{"n_layer": 11, "d_model": 384, "n_head": 6, "n_kv_head": 6, "head_dim": 64, "d_mlp": 1152, "vocab_size": 2048, "activation": "squared_relu", "norm": "layernorm", "norm_place": "pre", "norm_eps": 1e-05, "positions": "rope", "rope_base": 246000.0, "rope_fraction": 1.0, "qk_norm": true, "attn_scale": 0.159, "bias": "none", "tie_embeddings": false, "parallel_block": false, "extras": ["some layers without attention", "local attention windows", "paired heads", "shifted keys", "exclusive self-attention", "normalized values", "value embeddings", "hashed n-gram embeddings", "a smear gate", "an embedding shortcut", "skips across layers", "capped logits"], "init": "normal", "init_std_qkv": 0.0546, "init_std_o": 0.0, "init_std_up": 0.0546, "init_std_down": 0.0, "optimizer": "adam_variant", "lr": 0.00124, "beta1": 0.9, "beta2": 0.99, "weight_decay": 0.047, "lr_head": 0.00734, "warmup_steps": 226, "schedule": "wsd", "decay_fraction": 0.313, "decay_shape": "linear", "final_lr_fraction": 0.1, "batch_tokens": 65536, "seq_len": 512, "doc_mask": true, "train_tokens": 703700000, "steps": 10738, "dataset": "wikipedia_en"}
Each number is 500 + 25 x the weight over its row's rms, rounded and kept within 0 to 999. Layers, rows and columns count from 0. Numbers have three digits each. The size before them is the row's rms in percent of the matrix's.

# up: layer 5 MLP up, 1152x384, rms 0.111, rows 449-484, columns 0-191
# down: layer 5 MLP down (transposed), 1152x384, rms 0.0974, rows 449-484, columns 0-191
up449 096:499500497485538477511466500494470484503509484455513527498458475494476512526540493479537508514517485564515481512456520515477495506481490499494512550468494432511477488515527508500525499541500485482514506543483521491516434510503507480545490466490483523516493534501509506480478504495464526512492520488483465505526492485527506510543506490488539553503514446467469508488475503492497540508467571475508481472513550540467524518452488520514483488502505529555508474512448478511484487504469498473477486490552547529524519555527488574529511506508532482490451512523452494477467522444526547512
down449 098:463511539525509506516519502544454477535450501496491511479521481527456455485463481449523490517490528514500454506504560527506514535496512501500467450526484532498503430508519481499500500484465483465500514497479521517466459504470501536493507507453512537465497509497537527465479533471455501498493537487453505501506487508464529510507513511555515513534499476447472513560481497483497511517477485469486476480499515504494478521521532477539478497505472517518519527492470516487550464556486542498493494471504496460493513512502480526554513519494524502506471493461497500513484534506445474506
up450 105:513469478487501521495472518469501475537492517504522500487483531483501512558536457453499461478496451549497515473480550495489471498514525545519459504499483491513547497522482524515477509514498504496478454540512480514507514483500508521521489498521488526497551510504500488481457531505530498479514481523496464537477507539564502425478463484482507517497507523515509485481510545487490492471538524457536500514507497491481484493501513423554510499460497486483485481489503475489497478485521518515484480517469518493554500528500526521518453476559507492521492533510513481497501507454522501506
down450 103:529477454481508533481502508510507502491529506513500486535494517503568527473515458458499500524475475555569492508469515469497490496501508538520500532489473489541490482495473491522482460486510519466447476509518549537523492495508459526498482512529488517532487479502422528497484508475469533501524502476519528487511527511532539473480482505519467515467515511467536542528492445543482473525541529491523519523442518503478517479517521467522465483486488474503507465461471489490479444505488481504526492499488508419522538530475540478495446513516509514496491497494500526515504485529504499512
up451 117:526473499535479471509492527483522531517478526518464492493489469486528503482487486523524473495519501479514472538532467501520519483522522466445468474470535539475445506531481468555510486516497469508501503509489505504505451520527505455497543462499543465509485513498543508475475472477516543457505517495507486526472494500495500441518477477483526472504472496458500472510538488487519496477467502512512470440494566477476496514476502476518474520487513513492518517500520510477523476449556484487490522503433491579478513502554531491549485528495536483485482491519464536485479520509511535512
down451 111:501511504505527512480486537483514524465483473449551511545478493519497532478460516474501517538493504515501515533473477497506551512527520540464497481486470530514515476532541452487485494507557522498542531454513487518504474525529508485535537476466512518493474511474515515487494501488520539488540530487474471493467465510481456464527488512508517512521505514518494529474482531488487491467471442510502514465446542508529490508503455427562480523520483498494513468461470481471531514495522521497472532480514490501483526497520500482579526528509509496470454508505480495508506499481525496474
up452 096:485511461534480496497522515448487465518489485522520532523478517479500487494524515494484503518531483487511538487506494488505490501512511541510561480496505505492523517471484452525475503493429504508540520510495531489466508505477543497455501465536503472526504491464530499459470500514458538491481537522517507482477499504542501478534462504458520500486516482505492478499516485516503506463531509497507523503514535511445509489462534472511484500514459460470519526565502490481484455467492493474492534468473523528523505520535517509519514483501508530481512485541515523483528469478487523537
down452 098:460548491527467491482531515493526474473522529552484534542502507467538518493547496476513524546479484497502497530513465512503492514521472504477478486493467519510493488509502519496490527503470492487469491477486486494502518467468537508485493469497478482546476445518510488511527476498449506535493471495512508483535486456545520520518490535499519518510547547500456517595466511515506498486504508486517517508531440494452533478523484529470506491458457511470512505489484505534512472504485471535506473486526532543525523498498498516484494532455451525489503483501516464438515502522467493530
up453 098:474510473495429505470438508503528527477524483503468518520488566504506516465529494509527495496523484495502508473463448482508545472495566475514510474505481485486528510479492501485489466491505471509510476511489509540464508483500507475509480453533502481539485516474513537483492528496485544504456476505483484477492459458493478461556497473498523473455505532512516488475505504521502522501517485498467509492435535497485488529534518505501509500511453489500558481531489520475511517471539524525500483458496534481478520550491511494486506500538522528470508524492533488478543503468517501535
down453 097:523492487479459483464495492532490467481533503503484503516465571542492519479495474566509484487495516522483501457509445531511470474461505450504486534551505474488552491491476504493480526462453473498488477528500498512475464552481474498526521492488506481491518529466511499485499482521504502501532474507518508497478518473503483483449498494480462526512499520528540515478529506529486509559493493500487537462498508507536464515533511478514504491498534487515475502521511523481483480483460500486518502501528526480486535518448522519497493501538481494516517498450499475485535521520479477551
up454 104:505482498466504489517494516476527537503491537486561533527503486495485486495553516522500457471479506503536456508450505451526503515515533483505540491493507473488512508455473500486507465486487491502487505461545480510521509497552491531476482438465511474505493477476534556505491492470509585507523530524521526490502509499447504521538484483492499484505499488508529508480477457533526490490523516477469489535493513513480515481488484491475448508471535485495498548479489517519562471452529502489478502490498503554479528546525494477479487512498540498501527498522487516489479520515527550509
down454 103:537527499542481452485515488499496510504497526531472531482501489531523525496513539498469516511501511488496462499480425472500500525511542522543499543485468530488511478500515465529499475484531459505478512486521505489491493452548502501480506509488516529489497492459521487499499496479478528476512510520481514437492450497499507492513477515450517454511517548524477498473520504502482538539516508503511503490478526460490423485497514472479505518498521531543468522503477509484450453490477471517482523484516484509522487510478481502460467482457454447518512512500543479513497442490486469504
up455 099:484518511545472461516484495495507520567458480479502469521535454431496525489531477505539483551526507544478480437496516525508536492457498504488545468491500472523504504506492455481490523480476525497535488536511530529530467509515497483517470524532520543477534502507512508557445481513466514526490508486489482506508509484482508492581488474473480495504493473495542491468497555503454476477528532524512520490507500489493521441505509490480429506483493557527485509472500491509463519507541468464477480495529477512518472526499512536525537501510510515525507473458520472502495509471507508541
down455 100:477493556473527506499480523504515513518530474492473510538467492463483506534518470532528491508526500488500466507548484477469470488508511494474453517489499513479516456539515487481492544527472461503527508525482536508497518503515477520484526509483475531500446455484494483544495516532486476486514494491493489533522507496519483519492505542449488502491496449522479492541459507500508519537488503548505492500473528507484500506514496478508505526519480539480479482533484502514471496492524511498514444508491508471511475524493538460513511538501482485483502547472533458496439535522492473458
up456 105:507512532513468466536479444472494510498485514445501476537499502480507495491516508492541514496487470499467543512496562481516501531485497541522533505494477515510523549487483473564493509502525471516483465506498537477531508458526506471512469505532538543535520509508542492530461523442493505468476495523511523532517472520531502490511500464488469482509538492500534457461534521474499462500535527473464492519484543513496508503446471500499454494483488532472512487456477508528518477452539498467491483478532482506496508504511479485483502479458521514502534502441551517512488540474468521467
down456 107:474495479528519478478480517491484531504489542524461500471502506528528478475490538552488495509513486478500546494534494556512480503501533521478445500454464515467476502488482555482501492507496474539506485493460475486482531477507459466497488484526540493487511533474525462504523458511492544505510506488490514478492481478490525488538521484485491484515477489497496523509506502538496502486524537474498516469476503525475466497499526481483499493519480497542501486518480475462496514479481528526504518528548491477520479494513485548486490541552508468490505464495535483461524473466484460468
up457 098:550508487513492424557503515461493541501510498475473489523516492471507498511474523477504480539500472520500501518496525513457504500520512491472521531512499551479488503544510462501499489479484425512519504564472524458535444511488521546483502515495476496523495450471516475497482475496501525467524483518551533476504487458478502491530477478489499490499538498516518493497510444509510491530508469513488531505524513501464524514455495466534490496502494485516509485487491455514511519462543486482507481516540485511503475507472486531465495492468503523493512528520516552493530518497521480486
down457 098:500524510476457477525504498513476484515520469550520506549514480481506470426505509495489518528507494468514552517479496542545461511479479498513538519496498514495496524476513500478493529507521551494512554513465471504556519457483520523524503474472584496505487505501460523519488475523535473510544506484438527481504510550484455507495529491450509517506512478531489467490501495497561485525486473491466493514495492471509539507505490480519514497519549458502504526491524502457484501520491486496469463509502497530527488485444507513474472487504514524478475444481503488499530507483536503493
up458 106:525471505498439542412474506510478522507505546501503480513542536485502473453509494495544533512530487552518471530529533482527498456475532549485502500496513484505529498480516532532507506527485482582491502485521524480473487527504483500494515456528495523471523488486508477464477535473520521525506463495487478485504459493490486461473481436492464526478513508488496459497472525492503504521527513488523495509529518514484490458482457468524478528517458478482514543540501515463530522462509477542510499530479488510458490528524530485475490478531480497533514510533498525507484535477498503510
down458 103:517515465510498528487529467481520467554501503489507499503441457552497477511544486568458513523499484485460495487459472449488525488532503509515514532468511501504511527501529491519491471539462511530509517522498514511499497483479497509507473510504508488527508510470519499452511524500467475556509483498498470522517491512503523486535546492533512489510460490475501487523534552474530539462532524501516515519550481506506480501494520469511497496547467469516485522516483462459504481512439507495491530527464549486526480493494472473450499497518486531477524479510461524501511526488483515521
up459 102:527528504509527493488512488494477473514486492481471490485419483500541594498537552472537497474464462495446529476500525503490495520537477519473520500530474504503515497511533504508518491501502513522466495491533470511491490520478531514532475479479477526530544482500537496505521456480474510449465447525472486519492471510536482496486483497524519536454539471521503508454526552503499503475520499498485460526476516492460512512475517466526505510536492511491467466486477507496499509438500501524500501533476518509525508552518507483540489513478487497474501503500511509490497534508478514492
down459 101:518524515480487492490481491498466522518512508457509513486504472524516510492544482506463508509511500503511487510489517570504474467526515521470439498482492486496515488493484485448487521523517486502543519492515518520473463494483461507549501504509512530512515457517538533514531460494524508525501475506473520542499521467526530496495530488516460493558516494509507527463497514504503499470500468559520473521456491495498532545484525474508512490492516509511541530499508510519462468500482535526479522508504510508484528498474536449490466508513519491486526510445489480495488525488505529502
up460 106:542479481482504518440477490505496456485514472456482482553450531529506465513496493474564510491527475529527501509528525505472512505483482484541550462508498491527518508513478518480507470468513499488481476495513470450478492485499494524493508524509538541525504493454482526494502476465479531457518477505511505509505476469515502474508543513489494527497487461511526500511509501509526498460469486484527488455484575464495521516509479475510461530489492507496519521531463472490512526477476488472482514484487510486531532484500515510498534477501575521493496534521545510470499501511511504462
down460 103:527495547533526518454492522425482481487478484505493510505499498504475504487536500518477546520500489491503558490499526480482491472470548511466463501535502524509464489521515477479493485469536494492518517461496438486470473555495540495503515509517503514492529495489501482477497514494472534497517461492528531494470493460479493518523506550520478505497471495485500493545526473491529501510472527490508486457528505542556474524464462424525489526490511489482497483472488496483502514492535507492493448555452470474506557513489474503506472497499533474519498509517497504504487504500487507538
up461 096:525499496486498523504528514477503497512450512500508488529507475545521502552490550481554504491546507489481513522514524479509479481540504474453443450534477475486492473533469521554464472497468483525491480492504495501485505476503499507510488497514498478533514504481544487529491490498527556471496488509508483501440480489489499532490495449501505476470521481517509504505479516526507497465496516536485497537517519485461505489506489474495511501470494542478496515468489520447542479464519519487476509460466539525517485513500563486519484531471475486512511450533516514518523508541482531513
down461 100:523474494505522433457515522494498532473477540493474518468483462486512520484548528476553452507506528481569504480464531515485504528517486506511505526527510532479476512496504523469507443540465489517500479488510539508516531522467462538554488506491479545474473491442486472525509513482533502455493503477520484527519493470477553485481482523500488497442489464518498503468498468499537535505502544455502486507473518495532504493507511509553485519489525484546489485521499521464499526475506438495506555515469470549478540470503494493477470473534480496503521450497496495508509472526473508508
up462 113:490535520486481467511493554486515518520489512503450459473498486461515506539518511486548487522480502539495471541470486492512484504550519469489489461475508513509508560504493494509497496522481508496513497512549497531520477495510540476486462506514500456526473502508509503511461501479508493463501494528510482514466482518510504518532479489509493507474468476500493466505485523505453501483466543536562478536511565480525527499509487518498470512504524529475495476476472481496532514452494528499527502450489472551496501541541526516517500509534519475492480504476497504481518492491532493506
down462 106:486528492511437480495520500499520541508508512526470490460517450507516493470481501509488475489536469517490501480469501520521459547526535490497487512442476482508469520531501504509493519517482544503498520501478494505517485522498489468527492539513447515459503500550509503516484509503542508526546484514509527494511456488541496516508538463483487525488543521505499473451452486495498475526475519503523477514523530509553523504539484539459516487446491483513521465471513475501547477503511527516508531479513490453515484555483518469497508507525500522534484490469464449517526492523501470498
up463 101:510446473504499472490496517505504471491472501488504520512512500529475485510496568522492537509535479480504457522523472465505535512504491493481529513487489539517469491431513496520533472527506501513527462501548495481537475479498492482490492403496473537495503518543549483470475471483492533497467485509525526480498500523533491436495498479502526493493477507476498474487565510471555511491513516508455549480488498516492548486510473489518475488458521522485522518480442459534507502502519525505492548512484505487523495483501528548475502509528495484480497484518470518515522546494509510535
down463 102:497499535458519537484471498487512507508497508468486439493499498510500500490532479477519510536477462502510473478477504503510522477483469492481481488478501497456519504468493492493466501524531542488513534472474536489481539477464507516504500488506451509493488558528472500469521477496500499492467488497529520482491499481488533488506461477509520496503568470479516511442519475497525518524463525554497509521478508494487496507440535490485477488481513509531452559505554505500488515499541456501498531509555469500557532533453503490497509512532499531517519519496531498533501554506517484531
up464 106:512518481526445486524491489507477490493523509480497490519475495458483509541508497522499520491440512517530533508482517500534523497527510501487536489509515496505475506502521432500492545492512458509473498533528495515492486512519499448521502466513500486514501496474511500489523494513543522483483504480518497532490449526525478507517476486527500511482511475503499445504511542474469528482478493521514499541511464459470510527515511521505522514471490508504557515506506469495485532473503548476448579485527529522511481504520537513574486474503512494513484462521459484469529517430474494521
down464 104:501484463522459466565481509509459522449477501487573513509553514466477506537515434522466483499536498491520540494497483483498469526510489537515546506466462485487523497497495508529499511499541480471504520464515434550495526490496493494489452495468509517554476473508496517481496507512529529465551528492460513460513481525523500485487521522557540494481502490474528494483499454526470504486513487514540491490499467519508468502443458522508475492499480500468474444490468509502487494510495523462475516481545481525501515478464555492490463442475498481505509533507492482471505505497476443485
up465 100:535514477543463508482477489498508503531536511498481495518515505494506495465570488452516447488500529536513555473473454483502479485495521483530478508458500476501477507512520511511447503545504500469519507526519517457532494557523491479522491500525508489513484507466543507473486469487509484464531485482464525505489484449509524452513494490461454516517575494492509542481472561512522500468530524457511459494480476518509501468480460463510486455522511511518502542449485491482478501507560501534492481497485495524510505545513471487521482508505479455522501452465457478520492507462494507492
down465 100:493553482463529457507547493460529490471505534473499517488506508487474507521473460476533490528490549462550516486461451534504494493543474504515515441493530527494517495466466484486511501495503528454441482512464521515510531552493487551556503512497512503522509503489467512472523535537504517528540516487492497463501453469497537497495465515515498511492512530515465497506477523536512505504476531436510472521516543495532506494493480437472549454488502506483482493492525505504510492510483520523494444480497493505479515484546491507511517512524483534531444506494524493529549485483506490504
up466 094:497492515515465491521477448529475496530528503498526519510466445451460493518536530487582463535528492555487503492469452448523492488503553517504524501493520473540547509504518503495463470526485497523472457507498509494453451487530461456479509493476507479514521508524460498479468501513530526473533523481511493468492480500512514513468502456490512466492489463458509516487502520533489512451510486510499516506429473466521502499448497505500442502486484498526479482506466490473491473479538451500487493510462483532504488537508521507527500588496497519514497493512519524504524500493545506552
down466 096:460514467455485488517454502498500500483492507468478527505504503494500494504490514519471507525495493497511449490526501477474432478545465498482466516468540508531527499508507496517525469471473499507543515476498486507462460555522509485496529524506489537529486476460490461528518545515496512469490510509457499534502494498537482523478554536472501535499505502494500530559544452464476507521511476468447475452500491549531515485468500478499464518502491467500504486466507549512558508500463493538495530505522512526488521517489524562549485510463497537491513494524519513500460476488552519501
up467 099:569497489493494482493493550481507456466530530509519481557495508479479463461527484497540503503500502483483511500520525462454480494485502509490540535519491498541504519526503526482522454500505500513490524489532510492488477537536544429501543541498516500528469510499467511510506454465445502514502492523503478513504477503486501528524526479501486470502483512471514475490483551491515472503500499510535531498504516485500505505475506499489512510522503500488492553534460523514460515486498476514484517468493496514515527501495521501477500556522519473516493456520512530456483504526519482514
down467 099:510536465525554467525523528499506487526578544509485535477479535519493510498534487474514460509505485500501515544488507526530485507493516476423491480525472514456495525492523491467491511482442538517446497472539496525513501498452534490499490525516538504508443480531488491476533568500497490482497525513468489520491513499530492475488507490533475525508540460527519486534556517518462462469519502515495499514483501491467507495525518455503537507518529544500478524522517526501465528498465494527469488522510497485506500534471502516468475476508508546521507527524490479484466483505519503520
up468 100:493510458491472502452509492498521482504452504470459476535537495522472501502491524472499434502474489496498511504479514475502497466505510468491518488478517491532535556527487513504465453494518479535472513493513536472501442508533511502491494474516519524504512490449491502473494510454522541494506516449513445521470498521480529488525502478504522504525506504498499501550502497512517520471555485487464477454497536493465500516471463484533495519486479531516504497534500507467539466533519466508471528495504565504545514489476521459585504512505511536507491501450499534445520503490469546504
down468 097:502510465483508502482518495497546457582493540503509504493533511486532490474530503550509517518533509538538482504458555503510467479472469502529541497494504512509500508491493485522487528509494472502495511522535475468531513505511503480530470518425473511525558506505498482484492485516472510531465507492486481459499484506512515572490474523521483537510480519524511477476478455491473504522500498490538489494468490526530515510504488515495533474477499487522482504460488477490513519484477500522465520511533500497493516454518555459449455460494516527511524446477459541476491504509466538462
up469 098:518498564541511527479505509456493524524445493507548485532449470472508504490535491497503494506523494477492547479481496542505479461479485490514478509552514533514510506531451497553482503510495491501475472491523527503564477519512467471496533493483489509514481494514532523489510522480518493469520501519512463485466491508486500494514511496501520448509464530513518526470538521519506524499468524489533515494483534484506517501511513453529500503513531506490504479524481472535517510466518454522533504472481470512461494505557511541493475541519546508514539511501489504498542482516469499501
down469 098:497472471494473478509499500506503519469527531485464501484491539482470517521469476539498527486461501460465477499499521478490521501514503474540508494512482508506487508524527495521478487459507474498535504511463515501478533466523512532449518528476470487525459542505464469496494570493509523492482501536487480501471567522510498480489482474491513490492483521491481525535516469531518508472481457527503501504506490483485504522476516500466471536508506521521503541517525503486490522515487537492518491483472512509505480497509535514499503532548495491463523466463500472467467499523471493503
up470 108:501485498497479511533475515491502477539503534476497461506521483452497514493505482505496501526535510515485479510515450509505526497479487529450503542497510481495496506506472448537495515538456450528529494552497459537539464482474520487467490529501497493491515511467466496504477471484501563454464491480499480508457495482520490445496462481489453469497489492476509549493518484448503489508495524502517497491504517511496515510477524512487491502522508550500492517522495529516501455488496505470515512488485506502536524519514479515500518497491513476511507478483532523484512489517481513557
down470 107:492483526490496499470515497523527491514481501528537505572494486473509488506455476452469489506491484511497463511538452485511537508497500510489508499518515459501472586484459500532436489530503535499473515468466489541521508508531475512503510511498539536510486513510521485514502460530505492481476449516523546502505470501447479503496537474497492514476481504501534472417531498451539493475552469534504504492525509554494515517473500492512517480504485508510499532515465473493532475513489475476470462512526506454471477530516491530500463481498512500538494466523528565469496554519531487515
up471 105:540529477489464482503518452476491449522519495528494504517457523527496538496462567498491512512494471504507497517496508507545514466528537483486521464530547494486469477521540490482490523473528501531529513504508473501509475506521470512505509526486492487549507479450500525515530505490525521502511484522477525508514508504509493469476520464435515486460479480514527503455487494505483509494466528531501526513432469514487489468531520508499428476539499529490572514495439507483515510498460494464496515509490517476489505495487502550509523541538540504512488509455543509489503497464464538457
down471 104:554489525508488516511491548535559516491497491452519523541522499501523494530492506519511527536544451493479508524490534519489496480480538454519527539479494493501539474496492444498507506474509522481513508524486472470489479552500464486537515486493461482493488539473528509457474491477502442569489506517484555509525522474503482512503553485492533516506489487500516485452530492478473500520524500521548503495508511471467515496481503492515437523464470490495498487527534464523496508540471458523499514492472478463556488500452511496475492479524485468480484495509506505493483461512496514502
up472 091:520519457551474484529536478469534475477502502460520490519487505485506491533517532530531475523524531514449485487529500459495517503540504514501526531509507535527495480524506494503532528479473489473504487503496505503527492456559489519470511502478498508491560468446530493505470454507455504476506507469507428479509488495509512506508484505494499521493491524504490477497510520535488494474541489504504474484491514494506487491484542480466510502540490513487511550499507486521525484532533473503460494448484557521531502500503449512535509478502458456496488483492484529521515508508506552536
down472 093:548483502528470536483480511481509532503525522492526467473519479466518477515514528510497485478521451491522475489482503504502466512493493495531509484492512490548485521510542503482516538530475516524491474512536474493489510483510523529513528507500519513527471533509528471458497529489542447541533435520521501504480450479503486475476505537473477521478472507496482542585514515489523476518487475483508488548501498434502521501478516525540483489474497460488499471521497501507532499520521549506487478556515523464454459486479517507486486520486511524559494482498500475513546539475492492510
up473 097:535492530544500520512488499491474511518492477506493487500513453504474491484518531504525508490544466532483497491502478497527505488495518512530494515501494501524476466497508478539509513489497544485516503545468479498517520485521517511475456460522497500493535487545532504550501471529473507486480504538487484439483507512536511499493469459490485503478545488498512487466528542502480521512507477497511491520498476536436456470455511515491470477512470499529516484515481500498505509483511509463498484524481518511490512544512484545496456458449507524494478527506491505529455552487485495525
down473 099:474468457527485501489486535500511489498469489522536484507497470515503528504502496526500491520491510520548516503475514494485513478541475443503459437508518521512490488519528492469502509477471472525504482452486482487477480465525495525527494547540478500528523553522468481501470483530531483484503498517475485489538537501525511489518544510458455519499482465476502502467518465529481497501522548482472495468546496461556472498512469514509494524475477436508487491492487474517526456453502470543471502498511530473506518519497478486527509494485503478519509521473509497503462495478465507546
up474 093:510473486502489528503507513506458513455484509472529478489516488516475510544502545501500515488520519551475504476485501476496508542501514472513500482530502511486446531530546467546493513530519514503490498499534483479516500475504528474526477535540477502557502537470560489511487513490480535525504493525486500512445464535531488487526517465476540516471457468490474484510540552467475520504466541494482523543499530462514508500489498481491543522533513501488479461482429473511473451508501522473500520532502503501509510583483512497491509471501553488491429470528463529483514536515550532504
down474 094:510516488512468483522508517467518499496497510447466488461458485482441479477523536508489495499587500519537501459510516489507463510510523542487525487456466481520553513491495504538500486506488515487508468504484472512492504472480536512495518498519498477476495501537473501480476464489534474523533562472506466476463521460486514462521511491498508496492464510475491499549527527515507487520493494509462499511505534496500506527465539477490523476501539441549505444484472473508539489515480511471497479476464519487519473558509507468531508525546496518521500531495475519508525481539523496514
up475 114:507491470572470506488446516468459539572500490503489514580499518503513509486504504496507491498491482499455525522492482500516483463525505487522473510499504510522491482505523487521486471475490519526477501514519490516560485500472501473507493481513506482573474501504507476498508465490491501491489511495511463509488488514509484500541482461491495465447471467503523472487480504508509537457535535484533487541471539504479461486458438512510504486520522541470459481522476529484540505472491513482470512500478519480492463505500480567523501493484516502498513531514504507510490475492478479493
down475 108:510570508544521545482532487509471491509489497497477481500471470510506492496519506473521518519492475469482448484453502539473522497503480491515498486478592518497517539501484531487498533530475484500518486499502517485477512476508498471532454466505492519522488473550468505527528433527501458493472507502521532455492533500499553492485452504530545496531460499509521461464471500491489559496506520525522511493488498493490504491507539494437489474507497500521516503500530516535526544515449482541489509501512478513478493474489471559487554471529500521469475520511460475511490487514479467509
up476 115:500520472516503504495519500478476510524463505487504481487498525487495485496479511466491530492488471491570512530506490477497518492515481524460481459562482480495494503496524490477494541511502527523506482484544483482521468517502530470501462481513531525483509482470477541479519482534486527471470492532542497510464499499509463493479504480490517496509505473513496497511489497492516477481534536528456501488501485503463486530484480494483529455510525553492528532522515483505514484474501541509508554496474511491491492489471507529517547506427540471541504440503520525463497531526497505535
down476 108:525482505510496476550505488501489477513465478508528489453521451513485493488493484447440526534494514512451497521478498474499503521511507476498533517494486509472488532490533495513473515481501466503513504466560487485474515490497463498465515500503471521537507474463502512480491523498427459470518503526502497485506477525451484527490497514496497529482531491501528470588478488514447484510547500518503486510490496510444460486520488498486506474503510499467498495491482545489495482516513502528472508529474521530493501470469466459505493463515509482521540479492511482515455493517478491470
up477 114:499538471505541492509495511532537528534457530508497498513518502479521482521498474465518484511521483515527498553482448504475491499518535492509514506493540470523559514438496449519485513531480524558521485502521545527512486495492477436512517502517505508477506492466547509507481491510491572522506493557531534456492495524461481465515520426475480478533503493483512490502492509504485507473454517502536517488468457471521536502498535521439474482530469500499489518512490492462500517511490501496544488496507487523514516500536513479515524515463477577515508516483468517484516487476543535497
down477 114:527473477510513481504484487535555509510505508506525514486526517463493498533480516537505508493493467530462515499512486568461529451504521517508483505504487471489480451500545514496526504499468521531510486469525513511504514512514512506531488463486507477448485512507492502521509506534495521529500497547539481518469467545479500520509511487515524510544477471554480512483498495499524447484478522503540480485473533505519501538462475539522459508531535494503492484541518534492520512482556470507509479487521501449549465487485520477481499539516465536518474513493492491479493529496511477465
up478 097:542509509508491448473522514475522554501480554493471485516520509486473516486493467510506475496548482527530485501470492478483502481503493488512551507468466458510455518516532482505499531461504491526507459533493514513497462542496500495534465488502499522512483483489544465487501488507490520559499483486511485543468472496529513477460491464507482463488502496460508492520512492474510501518477484525526510499451539479491520486518463524484521520490481480493467483498490485501496469496554512495499478491491493521523464548530527459533517527512513497463486511497477476542499539466497462507
down478 100:517505524449462605458501508472537455503461538541517512543505552470537475512493525469545568515502527514475467494527479495494476534519496493470537472503532479468542476510481526509471489507497496482538466447489481547539518497489522516495519522481489487539518512511473480499482450529506485493521488481516499502471513504520485479514499492522475536515522501453510502477543527485498536506458517526521513488513460491499517459518493530505487486523508478485450506462508501486471464492506515496551482522476480498469532515504498514486527489520526488485514550498476492545492506498563497515
up479 111:540482470507498491475448503475484474536491485493505439430451483525502525471547499498528481529466514512507501481485484479510477490524486472489551511521518547485470536524501479491444486522523477528497511511497513495563524500526492502477490482506489490486476466493478497524482485488506497481484468511492451489485436479504525508494509499507501529523472469476514453485552496532512498497497499489512529502503503537492487464516492462472457469487483525502487519474506511543509511509527517484509512513504499531474475514489518519476516534517525568461503518519503491492495534511472535501
down479 107:535491519439535529504477500516509512489506485501531490510519496510512548476490450521510506468469501503492508451463527500522497508491482500488519497477525542482509558512469516510475536450477516486491536448488487476491533509509486499525502515545493425478535493519489514496467487474552499479517494480512541484493521481513487491505475481492500508492535460472470504480515481539524545505477513500484520488546505487508525503525492481512461501543497498507465486456450482508541530526514462550501467459476473495465454526507497525519480500477527519502453508474507530493526501501506510472
up480 102:492468485513476533517471478509465517534507485486479455531519478541492485504523449514517475492550461532460514477500486466527516500495490504466460521503456465522495503515522483521493505497499529521544492500563522568472502497503498516531519471515500474509515475516482524508473486495503566483436482512480508480423507497526479501532465472512507507518463444476488535539485498510520532449511505540484469528473504446496494491483454524471483460552511498466506478477512498472467504484547484533495488447524495492499520513497507577501516548497516507515447497510432503488473511534510470516
down480 102:502498500539509496545522488500570512470498522463511489520521508519509523501496500517503477500501529518559520465511463517502511467479499509494534512508560537514514470496490477488502461524524502472496492475470515487476484531536498483491508527504489474497521505529518467514467514483522530536503509497461493452525526503494543545465526516487473508536547549498497510543509489488516513515570499498524488544513511492550491492494501510505468507488475486480511499505508505495499485493476476538517512455508518525528493537510497478493463494518508481519494508524457489546499490498466498463
up481 095:500527467493517448525502505499483494491482510494495479523492484494489547518473507527481477494539440528585477522457516474484498487537502489461523516525484545467445483483535464483527511478531525514477469473499508509491501477468470472524493511486482536523478495517499496515476492498495495538475473488534478475516540510503485508530462496455488426486500473483478471508497487482491489512501466482513503532477521464521512485503495518516441514525500511537531506493473478499515505470530480519520499486550536509484477522528470467482527506506487537472461549486464504503498529487543500499
down481 099:500537481473513496480464496454518483517513499486513531490490491472505472522531507512455508486504510524504485497531505525486473458508558460482543508486501503458490467487475507476488498447501488496515527504475530534497541490466464462481470472497488486541499514499487537485467507541523508496489570437492450473496480467507513513511484510501503466505468528504479423527414497496473489555536469461533533517495492505528492525517479524506514520480484520449481464455504515492526508474514513500462533455476489500496481487508514497487498517459476491484489502500506510492491530454478508534
up482 099:469528469504483455503497483474525492524483498497481485476535533483505511516531518486531500516532511480508528482481505520461515476476492492498477532473510502512518478525491453512509537506481518514513515526470511461497471534520490458541500502475522478488507483454503492522460486489503520514437487494523490475472481507508522472496528493498496516513496533514559475496524494518476529522535507501534523493504497453508526504498514514521511500556508474531453489523507480499557532503532464481518509499485500552535504466545510523508507506512509475517538466477509446480467508489537499535
down482 099:521479522450500533508487528485468477501517490498521496478494484464490537503470520499508502496470543546472494500502510514535501477489533490511478497490528508512505465485507496470501489512560514500460520496466473521522516507494513520487533495504514538516483471493477464548479527507502525547514467562503486474542512508506501524463511520528481495495510525456487478460466506547446474513482507498513513472502498438485514465513518495477493503499505524508458508494483511421510515526508510508513497511474546516489514480543495477501466486514484475505474545529491503498515516513501504543
up483 110:516483486504471512484527526461489536466453522504482509497530497433503486510517446482488513510518462472522526489470544497516497528505561467454523486481507471554462497494465518495477499487479487488470489508540459568550489473528484526489516537533482545512500519478476518496537532471519497531482474486507533502448458506549546502526486466505503482482475508493510485493485481484487481461473573479519480486466490439485503447487479496524511496502496507488499503471511427566540483489559471471504467515496497486514497505536485481490491488520541517510491521517484491452448571501489517503
down483 107:505540491502558527501513516488503492484514482516527432520488507520500503449548493492454494528493495460500485513483492529513538517493479527481504481525506479510480499553529472502470518566527486499471504507541476548492526545449490523497525500535518486502508509493508509467507493511503466443520544488514473487471484539526509551514508511529475508466485474512486469511489523524495537465458465481489487499481530489507517506494515492501496519549520506544491533508505464515507489523503487521488531491506444507501537500479499510537549468518514479444481526521468483507507537461543529552
up484 101:523495492486476466482475536494464493490502484441482532519522509522545555479525501512501456446529491449467508499464509464520486476539516525493533458523504499510470528484511532514493465555477477466468450505496508484487475522475462551512509493507495539459487555492520522503478498527476523556463506496497482472513541507513495501510452472484477507497495524505499501489542536470464480518524523511507511527511488431487520463437482520502509518448490509523533505533500516537488501517476519507475463517491502523503526493498506521482507519535494537505532459508485485501525502550499484482
down484 100:536516534456481490469473472460483474504490517528494500446521530469474493508496513476473483463493502477529479504448456498508497482494499507493460547465533537485496458476484482500505525528520531469502448518503503464485496478510484510533482480481500516469511521537507502506509502538473516475502460479525501497511533503536488540512514514494493473494468496471468507491499507457459508476500461523503526519518491480494506522519491484537516504515494481466466529513477490512523557532460473511487516497495517504519508466482408505495481542541520490497498500519493489488470498494492484438